Part of a small language model's weights: 4.17M parameters.
Each number is 50 + 10 x the weight over its row's rms, rounded and kept within 0 to 99. Layers, rows and columns count from 0. The size before them is the row's rms in percent of the matrix's.

# q: layer 8 attention query, 128x128, rms 0.134, rows 34-63,97-127, columns 0-63
# k: layer 8 attention key, 64x128, rms 0.134, rows 33-63, columns 0-63
# v: layer 8 attention value, 64x128, rms 0.117, rows 0-4, columns 0-63
# o: layer 8 attention output (transposed), 128x128, rms 0.122, rows 0-3,64-67, columns 0-63
q97 065:52 48 36 56 47 44 41 52 64 62 38 66 27 54 36 44 34 52 62 44 63 64 48 44 49 51 34 35 63 46 60 59 66 56 26 35 51 58 59 70 56 42 39 57 48 63 36 51 37 67 42 47 53 41 51 28 34 55 62 50 49 46 44 67
k33 087:35 46 55 61 41 46 61 65 48 48 39 57 57 55 47 45 52 22 56 60 37 32 65 34 54 53 38 40 50 41 43 54 23 37 54 45 50 53 53 47 58 28 53 60 50 45 34 56 60 67 58 52 46 46 56 50 49 58 52 34 54 53 48 54
q34 106:60 45 44 47 43 52 36 46 65 55 60 45 50 53 75 51 48 72 58 50 43 63 64 60 64 58 56 48 42 51 63 45 80 65 55 67 57 61 41 40 51 67 75 46 44 57 59 40 65 45 43 59 36 55 69 50 44 42 34 54 47 48 56 57
q98 060:30 38 67 49 41 38 60 60 51 56 56 50 66 57 54 50 56 40 60 39 36 35 49 53 64 36 70 36 50 47 48 33 43 59 52 49 43 57 50 47 54 65 43 48 59 37 60 60 28 43 60 42 56 56 43 63 51 42 33 41 58 52 52 44
k34 100:55 50 60 40 49 42 41 45 48 37 62 42 61 44 31 61 53 46 41 45 42 57 40 70 55 46 41 44 62 45 66 44 47 53 35 59 48 39 43 51 35 60 42 59 48 54 50 37 49 42 38 52 55 56 55 56 45 58 45 51 26 57 39 57
q35 096:50 52 42 47 49 61 47 52 59 46 41 55 60 37 39 28 51 31 51 57 76 61 43 41 59 40 47 76 34 40 50 68 43 40 50 36 46 54 60 57 57 54 41 52 59 43 43 53 29 57 52 56 53 41 37 47 63 62 54 45 52 55 53 56
q99 061:66 61 37 55 47 63 52 39 52 44 38 49 49 36 37 56 50 69 41 58 74 57 59 49 30 59 36 45 60 37 40 61 52 47 45 42 62 52 43 62 57 35 56 51 50 56 60 48 70 58 46 52 50 48 51 44 67 56 62 59 60 40 48 69
k35 095:28 56 56 46 55 55 61 58 55 61 48 43 43 39 57 45 39 46 52 62 46 42 54 32 45 44 60 49 28 54 47 64 44 24 53 34 52 47 64 56 62 41 55 48 44 48 44 56 60 47 41 58 48 50 40 33 64 43 60 38 33 49 54 35
q36 094:44 61 52 50 60 47 64 43 45 46 60 50 64 61 38 49 52 45 35 49 49 42 56 52 60 45 58 61 70 60 36 60 44 40 51 41 45 38 53 64 56 40 52 61 59 51 38 59 29 73 57 57 63 28 49 44 59 35 58 35 53 34 59 40
q100 069:52 54 53 46 60 64 65 44 53 45 46 62 40 55 41 60 50 53 41 48 71 67 63 40 45 61 35 46 63 47 28 60 58 48 50 33 58 40 32 64 36 44 49 30 49 42 61 48 70 49 46 53 42 41 42 42 69 65 63 66 54 45 35 53
k36 096:39 54 35 63 67 51 60 63 53 39 45 51 43 56 46 55 42 37 56 35 50 36 62 45 55 59 58 54 22 55 37 58 37 39 49 57 53 54 59 45 67 37 51 72 68 46 42 44 56 49 45 53 44 47 52 52 59 45 38 44 33 60 68 52
q37 097:68 51 36 39 50 44 30 41 58 45 50 45 55 54 56 50 46 66 44 62 46 54 43 62 61 40 61 48 55 37 51 69 61 57 47 45 53 38 54 36 40 56 76 56 40 50 41 56 51 51 54 55 51 59 57 46 53 53 32 66 45 53 55 60
q101 070:50 46 55 55 56 30 45 46 42 62 59 56 58 62 46 52 61 43 58 31 24 51 45 55 46 58 54 53 49 54 58 45 32 61 39 66 59 51 51 45 49 64 28 51 60 49 33 56 44 56 55 43 44 50 51 59 35 57 43 43 51 52 49 60
k37 081:56 37 55 42 46 69 36 47 34 38 52 50 59 44 56 47 44 55 45 58 47 40 53 62 52 50 34 56 42 67 65 30 45 60 63 44 53 46 60 46 35 63 64 39 57 54 52 63 44 45 48 43 51 53 58 47 50 38 60 52 41 40 26 55
q38 089:57 40 76 42 70 33 56 63 35 40 42 63 38 65 52 50 58 49 54 53 37 44 72 40 67 67 46 40 47 44 45 28 50 63 56 51 45 33 43 66 54 56 42 36 54 44 61 38 38 55 47 53 46 40 43 66 45 56 46 45 52 45 43 40
q102 067:34 43 58 50 57 39 51 73 55 56 47 29 54 54 66 43 60 44 49 56 34 58 46 51 38 68 58 51 50 46 58 44 43 50 69 61 47 45 41 33 50 64 35 58 52 56 54 42 57 46 61 47 61 36 49 53 60 49 51 34 49 65 72 48
k38 086:62 56 60 74 49 61 45 75 52 37 53 39 58 42 56 52 57 46 61 29 37 47 38 40 45 55 62 59 36 64 44 52 53 54 56 55 48 45 75 46 45 69 42 47 44 35 59 47 49 69 50 52 49 57 55 32 56 45 50 36 44 56 57 51
q39 102:29 61 64 59 45 47 57 56 36 60 39 66 45 71 43 50 43 63 56 44 39 51 43 51 62 67 58 27 61 56 42 35 55 40 52 42 49 48 49 54 37 43 56 55 31 49 51 42 59 47 46 54 35 63 45 41 58 44 56 43 52 35 67 25
q103 069:35 46 55 68 67 38 55 63 52 52 51 63 39 42 40 23 36 36 47 57 35 39 63 48 55 69 47 51 49 43 38 36 50 61 52 60 49 48 31 35 63 50 52 49 67 56 57 52 58 66 53 46 40 45 49 57 47 65 42 34 39 52 55 49
k39 093:59 56 35 64 49 51 49 45 35 36 40 39 45 48 61 47 53 56 62 47 55 24 50 46 62 37 36 60 30 58 29 56 48 42 62 58 46 55 71 50 45 45 62 58 61 55 57 53 65 53 57 40 57 34 50 41 41 30 59 41 23 60 42 69
q40 095:40 57 37 43 44 43 25 40 46 57 56 77 43 53 51 64 43 52 60 55 52 48 43 47 52 41 40 49 49 61 33 55 60 59 44 60 43 40 60 59 39 52 49 46 67 53 47 31 44 46 43 49 63 28 54 44 49 44 47 46 46 43 42 68
q104 089:48 43 50 55 34 49 48 33 59 51 49 34 62 42 51 47 68 57 45 35 40 49 44 55 49 24 57 50 51 58 58 51 47 42 34 57 44 54 59 56 40 47 32 45 52 70 47 46 69 54 44 54 71 52 43 49 41 58 45 64 40 48 48 47
k40 076:50 47 50 50 57 44 44 54 37 46 57 42 39 68 60 41 51 53 58 44 41 56 45 40 55 49 41 52 66 46 33 37 59 60 48 46 53 47 43 63 38 58 64 50 59 40 62 57 35 71 48 58 43 62 56 48 51 54 56 56 62 53 40 51
q41 096:50 49 65 55 60 60 68 54 63 31 46 23 48 37 47 32 46 36 27 54 48 35 32 54 54 51 49 47 56 45 36 66 52 43 56 53 44 51 49 59 43 55 79 55 72 60 43 60 65 51 46 59 51 36 40 55 55 55 50 51 41 44 51 41
q105 085:57 54 51 36 43 61 42 56 53 49 54 47 64 40 56 56 55 55 47 55 57 68 33 41 44 33 56 25 51 65 62 48 56 44 48 33 47 58 54 62 26 32 53 59 25 55 53 54 36 48 38 60 54 53 58 51 46 57 50 62 67 52 43 60
k41 087:45 41 38 61 42 54 48 45 53 28 40 56 56 53 52 47 36 60 65 30 59 44 75 62 60 57 55 69 37 44 54 49 35 63 42 50 59 51 42 55 51 70 59 49 42 43 57 41 56 50 34 57 40 62 57 64 57 54 33 48 59 47 55 57
q42 098:47 56 52 45 41 50 50 69 47 56 48 63 45 51 40 55 34 38 64 48 30 54 54 49 56 57 38 31 50 31 46 49 40 59 60 59 44 34 62 48 47 53 67 43 52 45 43 48 43 47 53 46 58 47 68 62 52 53 28 50 46 52 35 37
q106 096:40 44 42 70 38 32 44 53 66 47 64 54 49 53 44 38 54 38 52 28 34 20 46 61 51 50 32 58 45 52 46 61 37 58 43 77 38 49 56 37 61 49 54 52 54 59 41 37 59 57 49 44 55 63 47 59 47 47 52 41 33 53 60 63
k42 094:42 66 29 46 49 60 48 58 45 54 45 55 40 49 48 60 59 44 42 40 46 70 38 35 38 34 42 48 54 56 66 35 57 39 36 53 57 56 38 57 49 49 51 55 41 31 83 66 52 53 44 58 44 29 50 53 46 64 60 34 42 51 47 46
q43 119:54 54 58 54 45 46 51 58 44 53 59 61 50 48 56 57 50 45 65 68 39 55 49 57 36 48 62 58 39 54 62 53 50 66 57 63 61 37 62 40 45 53 36 40 40 59 39 47 55 46 51 41 29 56 69 37 42 44 32 43 59 64 53 67
q107 092:28 50 76 60 54 32 59 53 44 61 48 52 65 55 48 43 44 40 60 63 37 45 65 53 41 55 48 62 63 44 46 45 65 48 55 66 58 34 46 37 67 55 54 48 55 45 60 61 65 48 43 33 48 43 37 46 37 60 63 52 51 71 55 45
k43 088:43 70 46 58 46 54 55 32 48 56 49 44 57 59 72 36 42 65 58 45 48 38 54 54 53 60 70 40 32 49 40 66 36 32 37 45 47 51 59 52 52 47 43 35 57 60 46 26 48 51 50 49 68 40 48 57 69 39 53 52 52 48 65 52
q44 096:48 58 39 52 49 62 63 51 58 44 48 47 48 58 49 63 49 47 60 52 46 47 70 46 42 66 51 46 53 47 53 57 34 49 50 65 56 52 61 51 54 53 55 39 47 47 40 55 50 51 61 41 44 35 52 54 47 50 60 32 42 63 45 45
q108 097:42 42 67 48 58 54 65 46 55 37 51 62 47 55 40 56 62 51 48 55 45 45 61 42 51 50 40 50 54 49 39 58 50 43 55 44 50 67 41 51 49 62 40 55 52 48 32 51 47 58 60 71 58 65 42 59 61 65 54 42 50 46 57 44
k44 088:28 50 57 31 56 54 25 64 34 51 45 61 47 56 55 58 41 55 49 61 59 57 44 38 45 65 41 44 32 39 31 54 51 45 62 53 59 49 52 50 82 60 46 41 58 62 51 43 54 51 51 44 50 59 43 41 64 64 58 49 43 39 58 41
q45 088:58 60 65 50 64 39 48 48 41 41 54 59 39 36 45 54 60 57 66 49 55 42 68 44 61 35 43 73 40 48 72 36 56 52 57 45 50 51 45 61 52 62 48 40 32 64 50 49 57 40 41 57 72 54 34 49 47 38 62 43 49 36 49 62
q109 108:69 42 36 38 40 64 41 34 33 59 61 43 51 53 61 54 58 48 36 39 57 42 47 48 39 37 52 58 59 60 60 40 52 57 27 39 64 55 51 48 50 49 48 44 47 68 51 62 55 46 48 52 49 47 34 35 45 42 40 81 57 42 32 43
k45 092:47 52 58 55 56 49 35 51 63 52 49 49 51 42 47 50 33 53 64 63 39 64 74 54 56 45 45 54 37 47 52 42 51 67 60 65 56 44 48 55 36 46 52 52 57 54 40 36 51 44 41 37 64 76 63 49 36 56 44 41 55 56 55 54
q46 091:50 41 57 58 40 40 56 46 48 63 59 44 41 52 59 59 48 49 46 51 49 71 68 48 37 44 53 43 47 63 39 58 36 45 42 49 54 52 59 51 50 58 48 71 55 39 68 61 38 35 42 46 43 54 32 43 51 54 54 68 38 43 63 54
q110 090:49 42 55 46 41 40 45 49 61 36 53 41 52 41 46 57 52 61 49 56 46 49 54 54 58 54 36 51 68 60 63 43 43 55 51 59 61 42 59 28 47 71 41 53 45 40 47 53 38 37 41 57 62 61 48 46 39 47 37 65 58 54 48 52
k46 097:38 39 39 40 47 53 42 62 52 56 48 42 42 54 43 36 54 61 50 27 41 52 34 40 31 49 62 35 53 48 56 62 70 64 47 24 51 52 43 60 60 67 54 38 52 39 57 51 32 54 48 55 59 37 55 44 44 53 52 43 29 56 55 51
q47 096:43 53 56 48 50 60 55 38 16 55 30 50 42 58 38 35 52 35 57 56 51 65 43 60 46 36 48 71 61 50 53 48 34 41 62 47 55 53 42 70 61 44 49 61 45 33 54 55 37 30 69 48 50 55 37 63 51 45 40 49 63 41 44 59
q111 117:49 57 57 60 55 48 46 60 32 48 39 78 51 38 43 54 48 59 73 50 47 53 60 52 59 44 47 43 49 51 34 20 47 47 45 54 61 37 63 63 31 61 53 44 34 31 79 50 39 55 46 52 52 52 40 60 54 47 52 49 49 56 57 58
k47 092:37 64 35 55 51 63 55 48 57 55 37 67 40 47 66 56 40 71 44 64 48 56 31 49 57 64 46 29 61 53 36 54 50 65 49 53 30 47 35 59 35 51 51 54 57 39 62 61 60 46 40 54 33 38 67 64 42 56 55 42 44 45 59 39
q48 086:48 53 45 43 43 43 58 45 45 73 59 56 53 44 38 48 35 49 34 60 35 44 61 43 45 60 51 48 47 45 46 53 54 47 44 54 58 37 49 47 28 51 42 58 38 64 53 64 55 57 71 48 58 57 55 41 61 48 48 59 59 58 53 40
q112 126:50 50 59 59 31 53 49 25 50 65 51 67 51 51 49 43 65 60 54 46 33 50 51 47 41 42 43 26 57 53 52 36 46 37 42 51 62 57 38 58 49 53 55 54 45 60 56 65 61 50 43 38 45 64 35 72 42 38 50 57 60 42 38 36
k48 100:51 29 36 41 23 34 37 47 57 46 82 49 40 48 44 43 74 45 54 49 41 51 45 68 47 38 59 49 59 42 71 49 39 58 31 57 43 53 36 34 43 55 55 54 61 62 51 57 52 42 32 63 51 58 51 51 37 57 39 50 45 43 63 52
q49 132:37 61 67 59 63 46 57 62 49 39 30 57 43 51 37 49 48 41 49 44 46 47 46 35 59 59 42 48 45 44 42 41 41 39 59 46 41 58 49 46 55 44 43 49 54 45 45 41 48 56 61 56 44 53 52 52 59 58 70 38 50 44 56 44
q113 107:40 26 48 49 71 46 44 56 55 32 45 58 28 48 49 55 71 58 31 54 48 51 64 36 35 51 46 53 41 57 46 63 50 41 63 39 51 54 26 37 62 56 51 56 66 53 45 47 39 54 64 56 42 35 43 46 61 58 56 52 46 42 45 48
k49 112:41 48 46 48 64 48 60 64 55 52 49 57 54 52 32 57 46 44 59 50 45 55 52 34 59 67 56 45 63 45 46 52 45 42 63 45 39 56 62 48 65 34 35 48 45 51 34 42 41 51 52 56 39 38 52 31 53 52 48 37 63 57 55 44
q50 096:49 40 60 46 57 54 52 53 62 36 49 54 51 64 55 70 58 49 51 52 41 61 60 61 56 47 62 45 51 40 60 53 59 46 48 34 55 64 61 54 61 51 58 45 40 68 48 48 47 48 55 56 45 44 51 69 46 42 50 65 64 52 67 62
q114 099:45 55 42 45 52 33 58 62 58 37 49 42 57 59 52 54 46 49 46 63 46 51 58 62 39 58 67 47 62 53 43 43 30 53 59 33 67 43 37 49 60 53 71 62 46 37 53 49 49 30 59 34 38 33 45 42 51 57 38 55 43 50 56 50
k50 114:62 29 51 50 56 42 40 39 67 50 61 36 66 38 58 35 56 59 40 41 49 51 50 36 51 47 61 67 50 53 68 45 46 65 55 44 59 44 55 45 55 50 56 38 59 59 48 52 38 54 46 47 56 45 47 57 46 43 38 53 44 49 55 47
q51 089:42 69 42 64 46 49 45 51 72 44 46 41 47 69 52 66 40 52 64 49 52 50 46 51 53 45 54 35 42 59 56 32 54 57 60 56 41 52 64 59 40 48 62 54 49 76 44 57 64 65 48 46 29 55 57 37 57 40 48 48 56 54 48 50
q115 113:46 45 74 57 47 35 52 51 56 52 30 59 51 33 56 55 46 26 45 59 38 64 45 61 35 58 55 44 51 38 39 32 50 49 47 63 58 40 41 49 41 53 40 37 47 42 51 41 55 64 41 36 39 53 43 40 39 35 57 55 57 55 70 65
k51 098:63 48 48 54 23 52 65 60 28 60 46 41 59 43 49 48 51 41 43 66 55 49 49 56 29 65 34 43 52 58 42 60 57 56 65 57 47 53 39 44 50 61 51 48 37 47 58 52 55 24 51 21 34 49 48 36 42 39 55 52 61 61 47 46
q52 088:44 69 59 61 46 57 58 48 42 44 34 40 61 33 46 43 46 58 48 53 49 47 54 40 57 59 52 47 53 44 41 27 75 37 56 60 56 56 38 58 35 32 62 62 44 49 61 60 54 38 39 52 64 44 45 67 42 59 68 45 38 35 66 40
q116 113:35 42 47 58 56 26 62 63 58 51 53 53 48 41 33 52 43 50 49 50 39 66 27 40 47 56 64 30 70 50 40 43 36 43 47 44 45 41 59 50 47 53 47 41 58 52 53 64 49 51 42 49 44 53 67 52 41 49 53 38 60 45 50 52
k52 104:47 51 58 42 42 58 58 57 37 57 54 52 34 51 52 58 21 37 73 58 36 58 45 43 49 63 68 34 40 54 51 58 54 56 65 36 71 55 50 66 52 57 37 58 41 43 53 28 56 49 54 30 41 54 52 37 55 64 51 48 56 60 42 69
q53 083:32 61 38 48 35 46 65 43 53 39 53 48 33 54 52 56 54 41 63 37 42 39 51 54 65 61 55 55 52 46 61 60 52 53 58 42 40 38 56 50 44 56 48 49 53 44 46 29 65 60 56 33 33 48 46 33 37 33 39 38 75 67 31 64
q117 134:45 35 47 54 35 44 65 70 52 45 52 41 49 53 48 29 65 39 49 33 35 32 44 57 45 53 41 32 48 41 45 71 30 40 43 58 52 57 73 42 46 60 39 51 49 42 56 55 30 49 51 49 46 39 50 41 50 49 54 48 57 59 73 51
k53 122:60 49 34 46 26 48 61 44 48 40 51 57 55 46 48 61 60 52 29 59 53 40 23 60 37 50 56 44 50 46 42 60 41 60 41 44 49 50 75 57 51 51 37 49 45 54 46 72 35 54 58 40 53 46 60 42 41 37 50 52 50 35 55 63
q54 090:48 50 41 56 64 35 51 70 62 67 55 48 52 53 76 59 48 41 49 64 55 61 41 48 43 50 75 40 51 49 47 33 30 60 48 46 57 61 56 48 30 53 45 49 47 50 49 49 57 48 41 42 66 53 42 52 63 59 58 59 46 65 57 51
q118 139:41 57 44 55 48 56 45 58 34 70 43 58 58 59 63 57 28 53 78 60 37 65 49 63 51 61 50 37 52 54 49 31 55 62 65 52 69 35 62 63 49 46 54 44 54 33 48 36 66 53 50 38 48 42 42 50 41 61 48 45 53 75 53 47
k54 116:43 52 41 39 57 56 53 51 58 65 45 64 63 58 55 58 41 48 58 45 42 69 48 53 64 36 49 47 51 56 49 41 60 46 56 50 49 40 47 51 35 34 52 61 45 46 47 50 73 47 73 44 43 53 37 47 49 63 47 43 56 77 44 59
q55 092:66 47 63 47 48 34 59 44 47 34 54 45 47 53 50 58 55 58 40 61 60 56 63 54 44 59 49 45 47 69 31 41 73 55 44 48 58 55 42 63 50 54 50 44 44 58 69 34 56 40 38 65 42 53 47 47 52 52 48 54 36 41 38 42
q119 118:39 67 47 64 49 31 59 47 31 42 43 40 61 57 57 72 34 52 51 43 53 42 47 33 45 67 58 65 45 67 40 41 40 38 56 37 51 62 59 56 47 42 52 50 46 46 48 47 54 59 59 53 54 69 41 45 58 51 57 53 59 60 54 47
k55 108:33 75 46 65 46 63 47 71 41 56 53 39 48 56 48 58 55 54 44 55 49 42 29 35 52 41 47 43 66 38 30 49 30 36 44 42 50 40 57 52 42 25 44 58 40 45 47 60 50 53 38 34 77 54 39 42 49 36 54 49 59 49 59 34
q56 122:41 55 46 49 49 63 51 39 61 52 40 74 30 52 46 62 63 62 42 46 64 43 49 47 62 44 45 53 45 61 42 69 52 44 50 31 45 52 42 57 49 49 54 49 47 55 53 59 43 60 54 55 28 42 61 69 48 59 56 50 61 30 51 44
q120 113:55 50 54 67 62 50 50 37 60 40 41 51 49 63 45 65 60 54 59 49 69 49 45 54 55 41 36 43 54 54 40 63 42 64 60 54 53 47 60 68 51 46 63 36 48 57 49 61 64 47 49 41 37 38 39 75 43 39 59 47 65 42 45 56
k56 088:39 55 61 52 45 53 41 57 55 65 45 54 34 52 52 65 70 60 53 62 51 58 60 61 51 36 61 67 51 52 62 56 64 52 58 52 44 59 42 49 64 41 37 53 59 51 50 58 74 51 45 35 42 64 70 60 50 39 47 69 46 66 36 46
q57 081:60 57 50 53 51 44 58 54 48 47 33 30 31 56 64 55 44 65 40 44 77 57 46 52 45 39 33 62 31 50 28 38 43 59 46 65 60 75 42 40 52 39 41 57 46 38 48 41 43 59 41 50 41 55 54 45 39 50 35 52 33 60 58 42
q121 117:60 14 46 51 33 53 46 38 61 45 33 46 40 34 65 43 65 46 46 34 68 50 49 54 45 39 53 56 51 38 56 52 39 57 49 40 55 40 45 53 54 69 50 28 45 39 67 51 31 45 51 61 44 46 43 50 55 44 46 59 50 38 43 58
k57 117:48 33 38 47 40 59 63 60 43 39 55 49 48 48 51 74 55 52 40 44 66 49 42 47 61 52 59 53 63 46 45 68 50 44 64 42 35 52 49 40 60 51 51 57 46 51 52 69 34 57 48 66 44 56 43 51 55 31 42 47 47 32 49 42
q58 096:78 58 37 36 58 53 55 36 62 51 61 30 60 42 47 36 50 48 45 52 52 62 47 48 46 47 60 56 37 47 46 48 55 50 41 50 66 60 44 61 51 49 64 58 71 51 52 58 36 44 57 54 47 69 46 33 48 59 34 59 39 51 59 59
q122 112:51 28 43 49 64 48 55 62 50 52 61 33 61 49 58 60 51 48 47 46 37 49 62 70 31 64 48 37 34 55 32 43 53 66 49 55 69 30 63 29 42 51 49 45 52 48 47 47 61 48 77 48 57 55 47 47 53 45 33 41 59 60 58 53
k58 100:55 39 45 47 66 35 57 61 38 52 34 58 52 54 55 33 36 53 71 53 62 47 60 50 68 42 46 50 58 48 36 50 36 51 51 69 30 47 68 57 57 64 37 64 53 64 54 50 55 47 58 49 72 54 42 46 66 47 53 47 44 68 57 54
q59 090:27 55 53 44 46 58 57 58 52 56 37 54 54 76 52 52 52 51 66 55 52 58 57 59 43 40 55 69 42 46 48 63 45 57 63 59 56 32 56 38 55 55 60 52 51 49 31 44 35 46 39 28 33 56 62 41 47 50 30 39 40 49 61 63
q123 121:39 46 76 59 49 37 61 43 60 32 45 27 56 67 42 52 49 35 47 42 42 46 58 35 49 61 45 39 54 60 46 28 37 44 59 61 46 59 47 39 53 49 60 39 65 56 42 50 56 55 40 57 39 68 49 58 57 60 54 34 45 41 52 39
k59 113:47 54 86 52 50 42 45 59 41 47 36 40 49 47 48 55 53 46 51 62 45 50 56 37 46 58 43 50 39 52 49 24 38 50 65 39 63 40 38 48 41 59 45 52 45 51 42 42 48 50 51 48 46 67 60 58 36 33 48 62 64 65 54 39
q60 083:46 50 48 54 59 61 64 29 63 40 56 41 43 44 40 17 53 62 39 38 45 42 56 50 56 60 40 58 45 64 48 37 50 51 50 48 59 48 46 41 50 52 63 67 58 66 57 67 49 56 33 53 53 42 60 72 52 60 50 52 53 43 46 49
q124 110:58 50 47 39 60 54 43 61 55 45 37 72 39 57 54 48 48 48 70 54 51 52 59 49 48 43 52 41 33 37 61 48 45 51 40 45 35 29 39 76 35 63 50 55 52 51 39 57 64 73 40 54 57 39 60 57 33 56 39 45 76 60 51 50
k60 105:64 57 58 57 42 27 26 52 36 50 48 66 63 43 64 52 41 50 56 57 46 39 59 37 55 53 48 57 38 40 48 61 42 58 41 50 57 52 46 45 32 30 51 55 53 46 48 44 59 35 62 48 52 54 53 45 32 48 54 53 42 45 38 41
q61 097:48 55 59 44 37 44 67 50 74 61 45 49 39 47 46 55 50 43 50 58 65 62 65 41 52 61 55 66 50 57 52 61 60 51 57 34 53 49 60 44 56 50 60 56 51 48 58 61 59 41 58 54 27 48 35 65 44 53 61 45 70 35 52 59
q125 109:31 52 51 58 66 43 46 49 54 56 51 56 43 49 36 47 48 41 56 45 42 62 53 55 70 64 34 50 54 46 67 35 61 57 66 57 45 46 54 50 45 58 69 48 43 58 60 57 72 42 51 48 52 52 54 56 66 57 53 61 55 52 43 41
k61 106:37 67 47 40 61 45 30 46 51 66 49 51 55 49 50 47 41 37 57 58 46 63 48 57 50 67 46 48 60 38 48 47 43 64 64 50 44 43 36 67 50 66 66 43 36 42 52 57 48 50 52 28 41 36 50 68 36 46 41 66 45 55 46 54
q62 091:56 50 66 40 28 44 41 70 33 63 54 37 40 68 40 42 50 46 64 35 37 63 63 51 38 53 64 37 50 44 36 49 48 59 45 56 53 50 37 35 36 67 61 42 73 43 66 38 49 42 52 50 67 46 56 48 57 63 51 57 47 44 46 61
q126 124:54 56 34 49 33 49 67 43 48 50 52 28 59 60 39 54 53 47 48 52 58 57 54 45 35 58 62 43 58 46 42 51 57 45 43 40 53 55 63 56 52 51 48 53 22 47 46 55 51 43 53 32 54 42 54 41 71 46 51 51 54 41 52 25
k62 108:60 48 37 47 43 41 62 58 48 40 55 35 69 43 40 51 53 49 42 59 48 40 56 37 53 41 31 53 49 46 63 55 55 58 42 51 46 47 59 57 64 51 33 35 36 35 50 47 59 33 64 32 45 58 49 45 48 31 44 52 49 53 47 51
q63 103:35 51 70 46 47 32 43 52 37 44 66 44 56 44 66 41 48 58 38 55 33 69 43 41 48 62 53 67 55 44 52 46 42 53 70 61 55 39 61 27 61 49 42 56 48 56 50 58 29 51 41 49 49 48 55 35 47 58 47 48 57 60 64 53
q127 137:49 48 42 50 52 57 38 35 68 39 63 51 60 54 54 51 57 58 36 41 78 53 52 53 70 39 63 76 53 67 49 62 55 58 40 51 45 61 52 40 64 55 54 57 54 43 50 45 50 54 58 66 37 54 45 65 51 50 42 47 56 38 42 59
k63 100:56 59 48 55 60 49 40 48 61 38 57 38 42 46 50 64 43 54 51 54 54 59 54 62 38 46 51 73 36 60 49 50 54 65 48 58 61 27 37 56 34 66 63 53 45 59 47 62 47 40 55 36 43 52 62 40 65 46 36 41 35 59 55 52
v0 103:39 37 50 54 56 31 54 57 29 47 57 70 72 31 57 43 46 54 56 48 66 54 48 43 39 43 57 48 51 46 57 50 48 40 44 56 54 30 48 59 54 62 41 43 50 51 47 55 60 53 68 39 38 51 48 37 54 57 44 54 35 51 30 51
o0 105:49 51 47 52 48 68 40 46 41 52 47 55 66 42 41 55 56 50 55 52 48 50 67 39 37 46 55 27 41 56 49 55 58 40 37 51 46 38 39 49 52 47 45 57 43 42 36 37 61 48 62 37 50 59 45 37 38 57 68 47 57 77 11 36
o64 114:49 49 45 49 37 55 58 46 67 53 65 53 47 52 46 37 39 48 30 57 45 74 42 51 48 52 50 51 54 41 51 50 51 41 66 50 59 63 76 60 49 49 69 36 47 49 54 46 30 51 39 59 35 52 56 56 51 34 46 50 44 32 68 74
v1 100:53 51 45 35 61 42 50 37 27 47 71 41 54 39 34 55 55 40 41 48 51 60 40 52 64 42 54 19 43 53 37 46 44 46 56 56 51 49 46 46 43 46 39 57 28 36 45 41 53 52 56 64 59 46 49 48 50 54 33 45 51 40 55 67
o1 096:59 57 31 64 63 39 42 37 39 39 75 56 34 43 37 47 58 46 54 40 46 54 53 47 43 36 35 51 51 54 42 60 48 68 53 58 52 57 64 57 41 47 42 56 28 50 38 44 57 50 59 47 66 49 40 46 57 67 60 51 51 62 45 53
o65 098:44 35 51 49 42 54 64 58 79 66 35 51 57 45 60 58 66 52 58 40 51 62 42 54 54 60 64 64 44 63 66 56 59 41 43 53 47 41 50 56 53 46 47 36 63 35 52 41 44 38 54 58 31 58 49 54 40 37 29 56 47 45 62 43
v2 108:54 41 65 55 51 52 58 45 45 56 46 55 46 54 40 61 59 52 52 57 37 47 45 52 52 52 32 32 46 65 58 58 42 55 49 51 58 64 37 43 47 51 42 44 47 64 39 60 46 57 51 52 41 51 54 55 42 40 46 40 49 53 48 46
o2 101:56 63 45 56 55 30 47 53 55 40 32 63 52 68 60 58 57 73 58 55 50 49 62 52 37 39 44 58 32 46 64 34 36 58 56 57 74 59 44 50 42 60 42 57 52 59 50 31 51 73 52 61 45 42 43 59 36 57 50 67 51 49 43 38
o66 106:49 28 58 33 60 44 44 42 45 62 52 37 40 46 40 35 58 42 44 50 49 50 47 69 64 61 60 49 56 52 43 60 49 65 49 44 19 35 47 44 49 51 28 48 53 45 57 73 45 51 56 49 60 67 45 49 59 62 52 37 52 48 48 69
v3 106:64 62 53 54 52 35 51 59 49 41 36 70 42 42 49 51 65 50 77 44 43 37 55 44 63 57 61 47 46 51 43 49 48 51 44 49 29 27 42 54 58 55 48 54 58 59 56 45 62 42 54 42 73 57 45 68 62 60 56 48 51 47 55 58
o3 090:42 49 62 53 39 49 64 51 32 50 49 33 54 43 61 48 51 47 62 53 43 51 38 48 59 37 42 48 36 47 54 60 48 62 58 64 21 40 53 53 48 44 55 53 70 40 63 59 66 56 56 70 51 50 52 72 44 61 53 54 43 49 53 39
o67 110:71 52 27 60 52 50 55 47 62 33 73 43 33 63 44 44 73 51 61 43 52 46 44 56 51 62 33 45 43 33 46 41 51 46 54 27 66 52 51 44 54 60 39 39 44 71 46 52 61 46 51 51 52 70 47 41 36 34 49 53 43 43 45 58
v4 100:56 71 42 47 60 64 51 60 49 75 57 36 63 53 45 49 40 38 50 59 57 50 42 48 37 83 39 62 64 53 73 45 41 57 53 55 51 34 44 57 65 61 37 65 43 37 58 59 49 45 39 51 53 29 54 49 48 58 61 37 48 32 55 50